{"n_layer": 15, "rope_base": 10000.0, "schedule": "wsd"}
Each number is 128 + 32 x the weight over the matrix's rms, rounded and kept within 0 to 255. Layers, rows and columns count from 0.

# layer 2 MLP gate, 320x128, rms 0.418, rows 71-88, columns 0-127
[[122  95 187 117  98 165 146 144 151  84 167 137 109 169 152 147  75 142 155  76 164 179 138 166  94 117 118 137 108 103  98 133 116 109 114 117 113  95 145 160 130 120 160 156 104  59 120 126 111 129 140 142  98 112 128 133 121 179 169 119 114  77  96  82 167 130 101 170 139 160 144  78  94 145 165 106 162 127 106 150 104 114 127  90 174  75 158 148 151 155 124 137 119 107 139 137 177 105 107 113  91  96 138  98 139 119 139 143 127  84 142  71 123 140 139  74  68 165  62 143 120  99 123  99  86 160 148 104]
 [122 139  97 165 174 162  92 129 158 118 111  56 120  86 150 124 123 172 125 107 158 149 138 142 151 155 115 169 103 132 151 119 162  89 187 119 118 165 140 174 146 132 156 129 156 131 166 124 101 151 112 184 125  45 145 132 127 205 199  73 134 137  63  56  64 169 149 104 119 109 169 122 129 115 166 120 130 123 122  84 174  71  91 154 131  89 130 134 119  92 152 130 162 148 156 158 100 122 100 129 215 131 140 147 105 156 187 124 120 136 104 183 105 135 176 147 159 132 132 205 101  88 105 139 153 119 153 122]
 [200 102 112 108 162 208 118 156  79 145 129 135  79 136 114 117 199  68 131 129 125 107 112  94 191  88 122 143  97 135 145 174 152 176 103 156 124 116 195 123 152 153 140 188 102 133 152 141 182 169 118 116 191  86 130 118 121 161 131 183 166 149 146 135  81 105 111 111 144 160 153 106  85  96 196 130 116 161 129  95 203 128 104 117 103 117 133 126  57 154  78 110 136 125 120 142 167 169 131 134 103 143 139  95 103 140 121 116 141 115  79 113 115 126 101 125 131  93 140 133 108 125 100 149 124 130 107 118]
 [134 121 140 146 128 115 115  89  99 162 126 109 153 154 171 101 139 130 137 126 106 117 106  81 144  79 221 180 132  80  54 109 135 103  96  88 171 164 143 112 132  90 147 118 142 108 180 135  96 158 184 125 144  74 107 148 145  67 169 137 148  69  99 124 147 117 141 113 147 137 129 157 136 153 118 149 115 107 103 180 115 113 152 119 144  79 166 126 159 116 156 163 173 110 135 120 150 166 200 140  76 122  80 157 149 126 158 118 127 143 126 171 167 154 120  87 130 108  82 175 163 125 147 153  91 116 137 128]
 [139 119 196 167 112 175 161 108 141  98 161 125 184 209  98 137  85 125 119  89  76  84 120 175 177  84 165  55  76 143 100 126 156  82 147 122 124 136 124  84 130 136 139 175 126 128  43 122  70 137 193 179 143 101  93 158 168 213 150 117 109 135  81 132 117 149 140 151  97 125 150 154 119 179 105  92 170 113 137 138 177 143 102 142 124 163 122 175 158 106  95 217 148 107 157  97  85 163 142 102  98 104 190 146  43 155 113 171 138 129 109 152 169  84 138  98 121  67 153 193 177 129 123 158 190 168  79 166]
 [152 113 146 135 108 156 139 133 137 113 117 144 106 171  97 148 102 160 149  99 127 129 107  97 115 117 123 141 100 108  89 127 129  98 157 131 128 122 130 109 130 161 165 152 108 154 106 108  73 107 147  92 175 104  83 122 111  80  95 122  73 139 161 163 109 136 151 113 165 155 135 165 114 126 102  78 102 110 138 130  70 127 172 116 159 166 162 130 175 109 112 174 119  90 132 104 167   4 149 139 118 114 151 159  86 161 120 109 109 135 162 128 130 205 123 116 103 152 144  72 105  67 124  67 105 178 138 158]
 [120 124 189  94 168 136 151 103 129 179 115  91 107 117 175 123 139  76 115 117 103 153 158  88 169  86 144 139 119  91 149 177 119 160  75 106 178 100 145 161 159 116  99 136 175 138 133 103 106  98 136 165 143 131 128 110  92 114 196  56 150 131 130 114 158 154  57 122 136 119 162 114  69  58 117 147  47 102 165  95  99  92 190 158 168 132 185 134 114 172 158 143 122 120 117 162 170 145 212 121 196 158 140  82 143 180 136  69 165 133 100 116 104 121 127  81 167  33 124 155 105 140 119 202 157 137 145 148]
 [109  82 132  86 186 130 130 110 106 101  73 101 128 143 113 163 116 194 134  84 132 159 139 110 110 149  81 109  99 144 139 120 146 149 102 152 135  96 160 174 142  99 141 136 130 172  94 108 172 127  73 159  63  97 136 102 155 199  86 134 161  81  47  55 155 158 102 129 131 107 102 104 138 104 138 155 134 121 124  97 142 130 184 157 139 129 114  72  97 111 120 141 157 177 122 121 115 107 106 120 176 141 132 146 156 109 128 145 127 181 112 100 210 167 188 163 131 102 109 125 149 137 149 118 148 138 186 142]
 [164 169 111  74 131 145 137  82 182 135 122 116  97 104 157 113 116 157 142 163 137 149 157  74 147 119 138  91  99 145 135 126 165 141 110 111 146 115 126 159 177  72 124 158 129 111 155 118 117 130 125 116 176 107 105  88 124 109  94  52 211 121 154 125 153 103 110  87 137 113  93  79 154 112 145 165 146 143  94 182 167 182 185  93 140 110 171 139  91 166 180 128  80 157 137 114  88 150 191 101  50  42 142 148  99 192 114  90 101  96 140 150 144 118  51 109 105 119  91 168  78 163 148  90 151  96 132 147]
 [158 121 122  92 155 157 122 181 127 102  52 150 144 150 146 155 157  72 143 121 145 103 107 133 195 149 144 134  62 107 119 185 119  83  82  89 151 123 146 140 160 102 112 163 161 145 118 116 118 162 136 158 143 114 122 165 181 141 148  83 107 111 125 137  99 103 141 125 132 135 111 136 126 137 164 135 169 170 127 136  79 129  74 142 128 146 135 163 145 121 121 127  87  71 135 113 108  93 138 114  84 113 115 119 103 116 109 157 178 129 172 141 139  94 124 181 127  74 116 108 102 105 154  60 119 141 166 137]
 [151  87 146 124  67 175 133 138 192 128  94 195 108 106  96 133 151 126 112 119 120 166 147 141 187 159 178 168 125 133  86 116 190 126 169 121 169 128 171  84 133 112 109 127 129 133 140 156 135 130 143 132 125  89 114 166 115 146 146  96  83 163 130 133 155 119 164  84 122 152 145 150 100  94 101 148 139 150 154 140 112 202 112 148 199 125 139  85 132  37 132 124  80 164 174 109 120 146 195 192 112  74 239 205 120  99 107 166 175  97 155  96 134 189 103 161 154  94  70  65 135  71  60 145  79 103 154 143]
 [141 192 112 133  81 131 157 136 125 178 130 143 163  81 104 134  91 127 115 181 125 142 119  99 107 117 127 189 208  76  92 113 135 136 105 117 141  86 132 114 158 106 109 121 152 126 179 116 106 118 164 178 208 143 126 126  73 124 181 150  98 147 121 171  99 139 128 145 144 108 115 122 135 134 157  94 155 188 129 128 129 136 127 194  90 139 208  87 157 139 143 162 155 133  99 104 173 173 111 131 174 148 124 101 111  45 100  72 147  93 127 120 112 114  90  60 154 114  97 159 142 132 103 121  87 181 171 103]
 [179 155 166 140  79 198 182 148 101 100 151 116 117 115 119 186 125 151 136 113 131 146 163 125 113 119  89 188 161 132 116 144 123 142 124 112 129  71 110  94 182 134 103 117 126 134 116 153  99 206  75 124 128 123 118 106 124 108 136 135 143 141 114 159 150 155 194  91 137 154 102 131 119 126 125 105 118 130 112 189  96  86 121 166 196 148 153 192 112 139 162 179 122 141  92 159 173 107 164 158 142 110  85 112 114 170  89 133 137 148 115 174 116 153 138 103 119 168  97 111 129 107 137  66  67 147 131 161]
 [138 141  93  96 123 123 183 145 142  82 132 164 150 105 117 122 141 116  86 121  81 151 110 142  96 107 128 154  57 164 136 114 163 104 119 117 161  99 100 149  85 148 107 103 133  95 157 132 111  76 189 129 109  91 162 147 145 148 236  96  42 123  97 166  80  84  95 111 102 121 163 175 175  85  76 179 149 122 148 152  88  90 115 165 145 124 144 126 139 142  82 164 114  97 140 112 136 108 151 150 115  85 177 146 162 116 117 142 147 155 117 113 166  87  93 178 140 117 101 148 130 219 165 182 150 132 115  89]
 [128 135 140 129  96 117  96  70  93  87 118 123 139  75 133 130 110 138 191  94 147 157 125  96 125 166 165 132  93 113 102 128 144  84 100 120 135 159 153 123 158 108 156 139 123 113 151 107 138 118 157 137 120 124  89 118 125 161 139 116 132 148  95 164 120 106 124 166 111 135 126  95 129 175 119 142 104 119 105 142 105 116 146  95 123 100 201 145 102 119 160 101  92 130 133  62 138 127 115  76 125  91 106 129 105 123 148 125 162 157 123 109 134 128 131 116 175 146 155 198 126  95 145 142  37 160 168 124]
 [ 96 219 121 129 158 160 134 135 115 126 119  98 122 194 151 145 168 141 130 150  96 131 123 129 156 119 111 121 122 150 124 146 108 110  62  80  73 196 131 134 178 116 127 138 110 126 167 141 119 158  87 143  99 134 172 109 104 128 164 139  85  89 151 172  98 178 148 109 188 130 114  86 151 133 134 130 127 142 134  93 136 170 161  99 161 168 167 122 150 168 110 153  98 196 108 113 162 103 140 134  93 160 178  95 156 124 114  58 147 151 140 122 115 104 111 127 183 169 167 160 123 151 126  95 174  97 132 133]
 [159 101 163 103 171 162 149 149 118  92 121  71  96 135 113 166 104 107 129 107  96  92 155 121 142  71 135 177 139 110 142  81 123 107 126 129 124 139 155  90 125  70 114 158  80 162  40 129  56 126  85 141 112  34 102 156 106 157  86 113 116 156 133 148  82 100 142 159 122 133 150 127 136 127 180 161  95 103 174 155 110 135 127 177 195 151 186  92 122 175 106 163  89 103 179 172 133 147 139 175 158 139 130 130  93 121 120  93 115 120 133 172 144 132 160 147 137 141 145 183 177 101 133 124 138  91 160 118]
 [189 155 138 140 102 214 145 142 162 125 112 136 110  99 149  92 119  83 139  78 113  74 150 135 160 166  97 179 138  83  70 164 140  97 193 155 123  49 105 130 127 135 133  99 108 132 138  87  76 144 140 181 130 115 145 125 171 123 137 122 103 159  99 101 131 123  82 165 151 126 103  92 145 120 194 121 141 176 156 135 125  70  80 220 161 143  93 201 113 120 191 125 104  59 165 154 107 167 120  91  86 116  95 139 174 141 176 142  76 129  95 109 124 151 112 146 198 106  76 168 164 124 122 153  92 152  91 164]]
# layer 2 MLP up, 320x128, rms 0.395, rows 71-88, columns 0-127
[[121 139  99  89 107 100 134  95 136  56  89  81 147 107 153 133  88 124  81 125 109  99 116 117 126 127 105 203 161  97 109 151  91 166 121 167 117 150 146 117 111  80  73  79  86 118 155 158  91 148 151 138  91 164 144 131 167 105 123 139 130 119 120 101 114 114 190 142  69 101 138 141 141 165 150 122 115 110 102  99 121 104 137 142 144 137 137  68 112 158 212 145 123 177 145 112 121 165 118 117 149 161 125 110  92 110 114 152 142  87 127 181 126 150 129 106 122 136  83 129 189 145 159 122 133  73 132 112]
 [101 186 149  78 108 130 108  92  99  95 166 201 142 137 144 153  99 156 156 104 152 128 130 130 145 143 111 163 145 148 129  64 164 111  67 149 102 107 128 127 131 111 128 169 140 176 124  84 132 123 120 114  53 136 155 148 138 123  91 118 118 170 117 100 106 157 105  40 119 172 119  96  95 189 109 109 172 123  60 118 144 106 100 155 198 145  90 151 107 217 109  96  93 159 106 166  90  98 112 114 108 222 152 143 190 102 137 131 150 183 102  98 190 128 165 127 164 146 130  87 134 128  88 111 108 171 115 135]
 [103 159 127 135 131 142 140 113 143  80  94 187  76 118 103 182 170  81 141 156 107 151 125 139 124 118 160 146 132 146 134 171 118 109 143 112 132 170 150  59 133 158 124 101  94 148 122 116 169  80 145 152 134 155 150  82 109 119 101 102 119 130 147 111 108 155 141  95 110  73 100 155 125 128 152 122 195 128 127 145 132 151  63 143  94  92 154 174 142  97 175 128 164 148 108 100 123 102 101  96 128  74 144 188 124  72 154 127 126 106 133 143  70  69 105 161 163 165 213 145  92 127  94 115 128 146 106  62]
 [ 93 119 135 161 131 145 101  69 130 119  65 145 103 158  75 106 135 128  97  96 103 164 108 139 118 116 131 160 156  55 111 158 130 147  71 183 105 120  96 127 162 162 116 147 108  72 140 131 104 152 179 129 153 107  65 133 142 148 112 159  86  81 147 166 148  49 161 148 143 106 160  95 109  83 122 132 107 123  92 163 108 157 158 138  65  90  96  80 129  85 105 107 100 140 121 129 120 138 162 104 142 140  67 182 142 147 170 101 130  98 129 105 127  98  97 117  99 144  72 143  91 178 148 142 103 108 148 156]
 [134 102  84 108 140 166 167 117 134 130 140 133 158 161  97  70  78 184 112 124 108 144  83 181 105 171 140  92 170 133 142  92 146 153 162 142 100 116 153 148 117 171 129 177 120 154 122 118 109 141 157 138  82 104 132 126 159 149 132 164 161 109 174 131  74  75 111 148 157 116 145 136 122 155 151 101 160 187 159 177 154 155 162 109 138 220  91 137 175 129 110 135 177  94 137 101  93 116 151 135 108 127 177 125 111 216 120 141 149 136 144 127 115 172 162 186 122 163 127 131 154  85 150  68 129 166 124 133]
 [124 132 145 120 145 136 122 153 136 120  95 144 146 108 107 167 147  76 131 150 107 135 127 167  94 152 156 136 139 101 183 135 149 121 121 182 112  98 107 164 147 186 149 151 187 101 105 135 126 122 156 152  93 146 139 147 143 123 111 127  88  89 132  87 101  86 142 143 140 143 152 187 187 138 173 144 130 113 151 100 114 107 194 111  98  84 124  95 123 157 158 147 175 129 148 164 125 133 105 112 162 136 151 130 144 145 143 152 100 172 119 135 128 106 138 159 125 116  95 188  86  91 165 103 164  96 174 109]
 [127 137 134 157  94  97 133 134 139  93 124 110 193 152 104 105 148 155 127 136 137 125 173 174 147 131 129 151 150 151  61  82 129 124  76 103 130 138 167 160 132 113 118 133  97 143 143 113  85  97 135  96 128 104 130 218  65 141 133 169 140 174 129 161 112 141 147 162 110 137 178 189 127 153 142  77 137 159 125 117  90  92 124 138 145 162 103 123  91 117 116 142  87 107 120 100 148  93  92  95  63 127 156 154 144 124 131 177 119 113  80 111 125 148 147 159 170 146  75 138 199 136 141  84 104 114 126 127]
 [105 155 145 148 133 175 107 130 104 145 147 192 101 174 119 143 137  33 123 102 146 140  61 133 121 107 123 158 155 160  97 163 104 140 156  92 140 115 119 143  87 103 118 126 161 120 144 157 127 121 177  74 121 125 126  82 117  51 204 139 164 138 191 112 117 156  96 123 123 147  68 138 103 145 105 104 192  74 136 131 108 127 126  73 146  58 161 102  89 146 180 190  89 121  96  52 170 136  89 166 112 162 109 132 153 134 169 116 125 115 143  96 133 146 124 101  88  54 143 106 133 104   0 167 147 188 154  91]
 [137  94 162 102 171  64  71 120 138 110 102 135 143 147 111 102 118 113 126 126  67 134 106  81 139 165  71 132 167 127 139 119 129 142 125 124 127 148 120 158 125 116  81  96 138  99 123 193  82  33  91 121 150  43 164  61 141 122 129 136 121 177 151  95  67 131 129  90 138 124 144  56  85 140 142 130  41 142 170 160 139 166 162 108 137 108 147 115 115 115 225 103  77 179 136 135 173 110 101 203 129 127 133 131 126 134  92 110 105 137 109 165 114 167 156 118  85  93 127 135 110 106 171  96  76  92 123 112]
 [100 149 110 133 114 116 122 116  95 127 114 137 117 122 123 150 176  76 155  55 177 118 102 139 191 125 122 164  82 152  98 138 121 114 103  93 129 152 153 156 180  87 103 138 117 158 125 116 111 119 144 118 131  95 102 178 134  98 155  59  93 116 120 137 133 163 163 130 146  98 132 113 134 139 105 116  95 106 104 129 110 114  90 136 138 118 108 141 117  92 129 107 118 104  87  98 116 132 122 135 149 151 142 122 128 126 128  83 188 107 131 138 130 121 134 187 102 133 127 129 125 129 126  83 169 121 171 135]
 [174  72 127 152  64  93 175 190  93  90 103  88 112  93 101 147 122 103 110 192  81 144 159 172 102 139 185 160 133 176 113 128 143 130 119 104  81 163 140 163 141  94 149  95 120 163  96 129 129 134 122 151  96  86 155 117 116 106 137 156 104  99 146  67  51 148 131 161 101 108 159 116  98 118  96 198 128 198 117 113 142 180 164  96 109 108 119 137 120 133 112  97 156 215 135 101 140 132 129  85 118  91 137 120 162 131 180 159 148 100 140 129 130 133 108 109  96 103 116 138  54 160 134  97  95 155 113 153]
 [ 74  86 114 110  74 141 125 143  98 124 166 153 100 116  50 104 120 181  99 107 161 110 204 133 155 134 162 184 104 152 118 115 119 100  55 145 162 136 145 122 118  91  99 186 164 139  93 113 122 120 108  81 105 136 137  98 164 111  76 143 113 173  47 171  93 134 142 114 104 142  73 148 102 115  96 109 149 141 164 151  95 135  91 148 177 182 105 167 114 174 152  79  52 156 132 133 133 159 183  44 123 188 180  75 111 113 168  96  92 172  74 193 117 150 157 131 146  98 135 115 151 135 128  95 195 133 179 143]
 [103 175 132 154 108 154 130  90 132 109 102 119  80  65 166 132 121 110 128 107 123 120 151 100 134  66 151 151 141  91 130 130 174 139 142 129 120 130 101 123 104 146  82 135  73  96 121 158 130 142  93 128 104 134 128 116 175 122 137 114 129 152 128 110 167 135 176  60 125  74 110 108 123 133 130 128 122 100 163 134 119  82  81 136 144  76 144 175 178  65 118 147  99 124 111 151 119 120 124 150  98 127  77 127 130 162 141  42 101 112 138 164 131 133 185  89 141 104 126 126  94 115 124 121 172 154 126  97]
 [137 120 103 138 112  89 114 143 120 119 140 120 108 133 140 113 141 116  94 178 137 172 126 154 138 122  96 117 121 146 138 175 161  97 136 140 157 119 122 111  95 104 122 122 124 162 159 112 104 110 151 119 141 149 121 132  92 114 151 103 105 151 118 126 118 115 147 132 116 130 154 125 128  94 115  96 160 144 148 152 146 114  99 122 138 145  99 141 117 101 120 159 109 112 108 130 138 128 101 179 115 126 141 118 149 103 173  94 141 170 112 104 132 130  94 147 109 119 131 119 125 123 122 140 148 139 110 151]
 [118 125 124 174 117 100 126 141  90 131 130 156 134 151 100 102 111 105 112 101  96 125 106 143 106 122 115  97  78 125 147 176 131 173 105 133 142 163 142 150 117 165 135 148 115  97 147  87 112 133 138 122 127  58 123 158  87 126 125 153 129 156 122 126 110  74  95 126 110 110 164 130  74 147 153  86  66 122 134 107 114  56 116 100 115 110  83 172 112 144 184 115 166 163 115 119 124 145 111 139 167 135 118 118  68 100 101 159 159 104 132 176  79 144 171 160 161 140 103 163 146 147 135 101  85 169 168 115]
 [123 113 125 137 124 117  59  93 128 105  93  97 109  78 203 158 100 128 136 130 159 164 105 173 110 116 138 134  70 143 115 114 144 136 108 116 139 144  98 114 141  84  95 134  71 131 121 179 106 114 126 166 145  85 134 138 124  80 114 157 105 210 118 107  67 155 104 120 159 116 105 136 145 141 152 109 124 142  78 128 138  95 118 120 192 159 134  87  93 138 151 181 140 194 119  97 124 128  92 140 160 149 109 169 101 151 107 150 165 149 170  74 144  96  80 102 117 108 137 118 122 166 111 140 124  88 181 148]
 [127  63 131 141 118 133 161 135 138 126 134  94 186  79 196 110 126 128 221 167 122  82 187 121 151 140 155 156  94  85 211 124 170  83 118 110 159 162 123  79 119 143 128 117 132 123  93 159 142 135 128  98 183 134 127 142  85 110 107 137 121 121 112 131  99  59 122 128  40 157 105  59 104 145 159  73  95  78 201 158 112 151  51 158  77  89 120 172 131 159 157 115 102 109 125 142  65 119  89 127 115 150 133 149 112 122 137 137 132 106 166 160  60  75 156 165 101 153  95 150 110  93 127 207 172  97  72 184]
 [139 164  66  73 149 156 114 126 137 143 194 176 103 128 104  91 119 116 171 118 161  78  59 128 152  72  98 173 155 159  91 149 156 142 211 145 103 135 171  87 130 125 153  86 113 163 146 118  82 124 171 108 136 138 126 182  79 165 110  98 188 205 178 198 130 154 106 146 170 165 153 210  84 122  96 142 142 141 122  77 108 172 149 129  86 105 137 128 184  93 153 100 115  11 107 119 137 143 178 132 120 100  93 168 106 136 139 130 103 108 124 144 117 174  84 133 115 104 123 120  92 127 128 204 127 104 193 176]]
# layer 2 MLP down (transposed), 320x128, rms 0.366, rows 71-88, columns 0-127
[[132 135 173 131 166 168 150 170 147 130 133 137 100 126 115 131 157 121  87 156  96 137  91 128 146 121 143  66 100 166 194 152 123 131 111 137 132 115  72 113 151 167 121 125 170 183 142 114 112 121 131  97 125 113 112  93 219 147 103 109 110 122 124 116 103  94  91 139 140 132 145 148 142 140 114 141 149 130 129 103 145 140  69 152 129 142 133 115 133  81 155 160 116 167 158  89  86  91 124 113 135  95  84 145  95  96 157  85 159 208 113 126 140  85  67 133 121 137 160 104 121  99  76  39 133 113 129  92]
 [148 163 154 173 148  83 182  82 135  83 109 134 105 115 121 107 121 105 194 118 143 134  69 169 129 141 132 123 189  99 192 167 130 159 175 144 127 134 120 136 160  74 103  67 146 118 131  94  34 158 123 107 119  94  98 166  63 106 117 131 107 116 139 107 176 108 140 101 104 145  82 147 137 205 109 190 169 145 160 139 121  82 144 106 135  95 183  99 169 117 199 140 105 180 115 114  65 114 123  95 111 121 159 102 127 164 160 139  92 102 121 120 152 107 120 162 144 183  96  94 211 120 163 123 145 127  85 152]
 [133  35 165 130 136  87 198 132 164 165  70 132 134 129 120 128 200  67 153 116 135 166  99 120  75 144 178 167 138 129 164 109 127 123  98 116 120 101 133 152  97 124 161 137 134  94 118  98 162 126  89 135 206 137  94 143 124  93 145 161 154 173  88 171 108 196  75 138 153 180 134 107 140 126 112 154  75 129 141 186 114 115  89  96 123 152 112  54 159 154 108 113 130 163  76 103 109 120 174 189 147 138 119 130 158  96 138 165 109 155 155 136 110  94 144 154 133 159 106 118 139  91 186 188 164 177 163  91]
 [150 119  81 121 190  60 110 179 104 144 101 136 128 118 170 139 130 158 137 113 137 138 106 156 138  58 169 152 224 130 188  81  55 139 221  98 130  82  96 104 134 104 174 153 137 140 159 148 140 126  96  79 161 153 118 131 188 141 112 149 128 157 132 134 159  83 123 128 100 130 130 100 157 179 135 105 184 167 112 174 145  84  65 102 121 169 108 124 156 158 123 135 158  99 108 118 129 105 110 142 110 121 134 124 141  85 113 126  83 120 105 105 134 103 140 133 126  98 155 144 163 154  82 111 144 127 124  82]
 [144 101 120 129  63 131 139 142 107 250 153 149 155  93 108 145 130 133 119 134  98 170 114 178 121 128 115 120 144 118 108 156  51 138 174 113 105 164 117  40 125 145 160 111 128  86 111 129  81 132 123 165 117 136  99 114 162 121 118  80 121 100 138 101 111 134 131 161  22 126 123 126 124 106 169 160 122  86 114 104 118 136 128 120 136 141 109 157 122 148 129 134  66  99 120 181 141 185 148 179 133 156  83 108 105  91  89  57 113 154 162 107 128 132 146 151 144 123 128  90 192 135 138 157  94 104 112 126]
 [163 166 180 118 124 138 190 164 124 102 155 132 142 101 131 122 101 193 124 142 182 102 120 132 157  90 120 110 134  65 135 142 157 114 115 151 196 148 163 110 108 105 122 143  89 159 126 128  93  84 113 131 134 161 108  86 110 112 105 114 121 107 142 152 172 125 132 133 143 159 150 124 135 156  89 165 142  89  90 148 146 111 104 114 152 108 152 100 139 123 100 154 145  75  97 124 137 150 110 139  71 109 111 117 157  99 209 126 124 150 151 131 131  94 105  87 124 151 111  76 136 141 137  95 117 139 176 100]
 [137 139 132  92 131 110 100  80 137  94 126  41  76 144 181 145 161 149 138 119 158 131 131  88  95 124 146 189 128 196 133 151 157 127 104 127 153 113 199  62 164 191 115 165  84 137 134 118 117 117 142 115 159  95 152  91  68 130 199 163 194 112 122 166  82 127 133  89 117 154 131 105 121  88 137 134  70  82 152 107 149 115 114 136 114 146 155 151  87 137 178 142 123 100 127 112 120 131 141 141 104 172 144 153 107 175 139 131 123 187 120 144 114 151  78 128  56  82 113 121 154 189 138 145 162 113 104 116]
 [159 149 143 152 122 126 102 111 147 107 164 101 126 179 123 149 151 112  77  98 112 131  78 114  68 186  92  92 107 171 107 120 153 142  95 151 133 173 108 152 162  97 170 153 139 137  84  75 120 140 116  98 127  84 153 118  77 156 139 112 195 117  77 193 121 157 124 118 168 118 116 157 221  65 112 133 122 151 143 142 151 145 142  90 192 148 108 143 112 107  72 118  89 156 146 141  91 171 110  88  95 157 116 146 134 101 142  59  79 148 167  93 101 159  67 149 160  98 132 129 131 110 105 141 174  98 192 127]
 [ 95 103  82 116 148 132 124 153 157 136 148 150 155  89 168 167 167 126 123 163 120 117 109 169 113  71 118 162 169 103 117 105  87 147  76  66 137 122 146 123  93 152 131  94 181 104 152 168 128 100 126 131 104 156  87 100 164 123 101  71 161 167 150 108 113 135 141 166 144 165  92  68 152 133 107 183 111 155 112 180 175 112  71 102 120 123 135 141 104 141 129  83 132 107  93  93  87 134 115 160 120 129 123 113 104 103  61  91 103 108 109 170 108 127 133 144 118 155 188 133 145 124  99  89 115  97 116 108]
 [132 106 120 125 175 137  93 133 123 177 128 159 108 133 128 161 120  83 164 144 114 124 117  98 133 124 105 157 174 133 137 115  54 145 131  80  45 132 124 105 143 126 103 149 103 109 131 125 166 135  90 119 114 122 104 109 182 119 167 142 120 159 116 122 131 123  94 183 100 185  66 134 155 200 132 145  83 120 109 113 112 154 116 146 103  98 155 120 100 108 110 116 104 135 126  96 190 164 147 152 110 125 131 137 154 136  98 131 136 130 136 130 142 140 139 112 140 151 109 122 136 113 143 111 109 128 133 113]
 [114 121 112 129  60 114 181 122 124 105 143 158 137 139 144  99 117 147 123 193  63 105 113 180 127  93 130 209 143  24 101 145 118 111 103 167 194 135 105 155  86 164  41 135  91  87 221 112 101 139 164 137  90 157  48 126 107 166 212 133 151 100 104 129 158  93 154 154  84 118 104 127  68  92 142 134  97 182 119 149 136 146 130  85 116 110 146 131 149 134 182 219 138 172  62  99 105 129 138 147 105 107 149 119 117 112 102 114 187  63  32 120 162 130 146 140 143 117 115  76 107 111 161 130 102 129 167 143]
 [121 131 140 180  95 160  94 179 140 111 102 138 130 134 234 152 163  98  91 124 201 151 125 105 127 103 117 141 118 128 154 133  97 131 118  92 106 175 131 109  94 149  81 111 142 115 150 157 162 112 101 204 138  90 127  27  97 171 168 126 155 147 134  94 135  69 123  89 163 125 181 145 152 119 163 159 116 118  65 189 104 130 134 139 153 147 194 114 111  84 144 136 175 144 106 109 120 139 107 124 118 106 131 168 131 108 146 178 181 127 131 115 136  56 115 132 123 150  99 115 134 135 153  88 118 161 121  71]
 [133 149 139  94 155 129 123 118  93 108  78  84  98 174 134 101  98  85 133 157  79 136 117 147 121  99  73 116 153 126 122 110 104 161 127 142 151 122 140 106  99 178 158  87 120 117 108 153 139  65 159 108 134 149  54  86  99  88 142 148 165 114 146 126 178  96 224 140 153 125 151 123 103 145 112 145 120 119 113 174 140  65 115 121 182 140 117 163 144 128 120 153 124 140 136 199 179  58 177 182 120  82 103 128 111 132 101 183  75 143 143 142 156 164 183 110  79 134 167 103 158 131 150 133 130 136 131 139]
 [137 152 141 127 135 153 131 146 104 148 136 117 118 144 121 141 111 147 149 116 147 104 100 112 154 130 157 135 164  87 137 114  74 121 115 137 103 129 135 115 163 124 144 140 128 107 107 115 128 137 157 131 112 116 115 145 117 113  46 159 179  95 140 103 160 173 152 156 138 132 150 105  97 127 172  92  94  98 141 127 147 206 125 144 124 139 187 164 137 123 158 128 124 118 104 115 114 187 109 110 133 122 143 147  78 196 131 138 111 131 131 165 113 142 146 117 105 132 149 130 156  66 124  96 119 132 156 131]
 [120 136 137  91 146 115  56 110 111 158 118 139 110  87 143 174 106  64  68 142 127 106 173 160  90 121 130 110 122 101 173 110 138  98 104 105 109 176 125  79 113 134 158 102  97 149 141 144 132 108 109 130 126  97 112 133 150 100  66 161 140 157  79 145 166 134 101 154 110 158 110 130 137 182 167 124 158 140 140  98 134 146 135 120 132 137 138 127  97  90 114 109 162 137 165 192 123 103 140 125 130 121 133 107 145 160 159 123 130 129 163 116 134 100 112 144 119 157 117 103 147 111 130  74 126 174 134 115]
 [104 118 162 146 150 146 173  96 173 111 104  83 111 178 162 104 117 143 133  77  80 156  71  79  86 106  74  99 145 158  96 120 124 102 176 156 102 143  93 138 145 137  53 184 141 165 139 108 123  96  78 137 162 112  78 104 136 114 121 119 152 120 131 162 145 100 128  81 117 138 174 158 157 108 125 143 111 114 172 115 111 116 130 100  84 164 149 110 181 148 145 139 143  88 120 149  94 157 106 135 123  85 134 159  98 169 209 139 107 126 134 175 127  85 105  89 114 168 183 141 137 133  96  74 124 153 124  95]
 [155 111 169 140 144 167 109  93 158 139 116 174 175 170  56 129 137 137 154 113 137 160 125 135 138 140  98 158 153 133 109 124 127 106  87 137  65 137 124 134 107 210 167  95  97 100 180  80 146 113 160  26  86 156 108 119 151 122 152 111 105 135 120 160 200 119 164 104  66 107 112 159 159 143  75 116 165 117  71  86 129 110  98 118 163 146 108 133 113  94 131  93 135 114 116  66 172 137  72 136  50  91 105 114 177  87  93 169 154 163 102  99 125 121 129 142 129 140 140  82 110 155 162 160  96 153 116 148]
 [108 158  97 130 114 134  55 120 125 168 157 158 200 120  66  83 144 125 143 124 125 115 110 157 130 184 133 143 155 140  99 169 114 209 156  90 187 152  84 120 117 177 127 132  95 119  81  61 115 133 158 114 118  45 108  84 149 142 152 103  66 117  76 131 113 169 196 144 119 160 169 154  53 128 146 121 120 155 147 105 102 160 138 103  92  81  97 176 115 110 100 107 131 183 154 218 113 123 184 106 156  85 135 147 142 144 143 148  85 157  92 142 100 119 147  99 142 138 122 162 109 128 151 123 123  26  94 209]]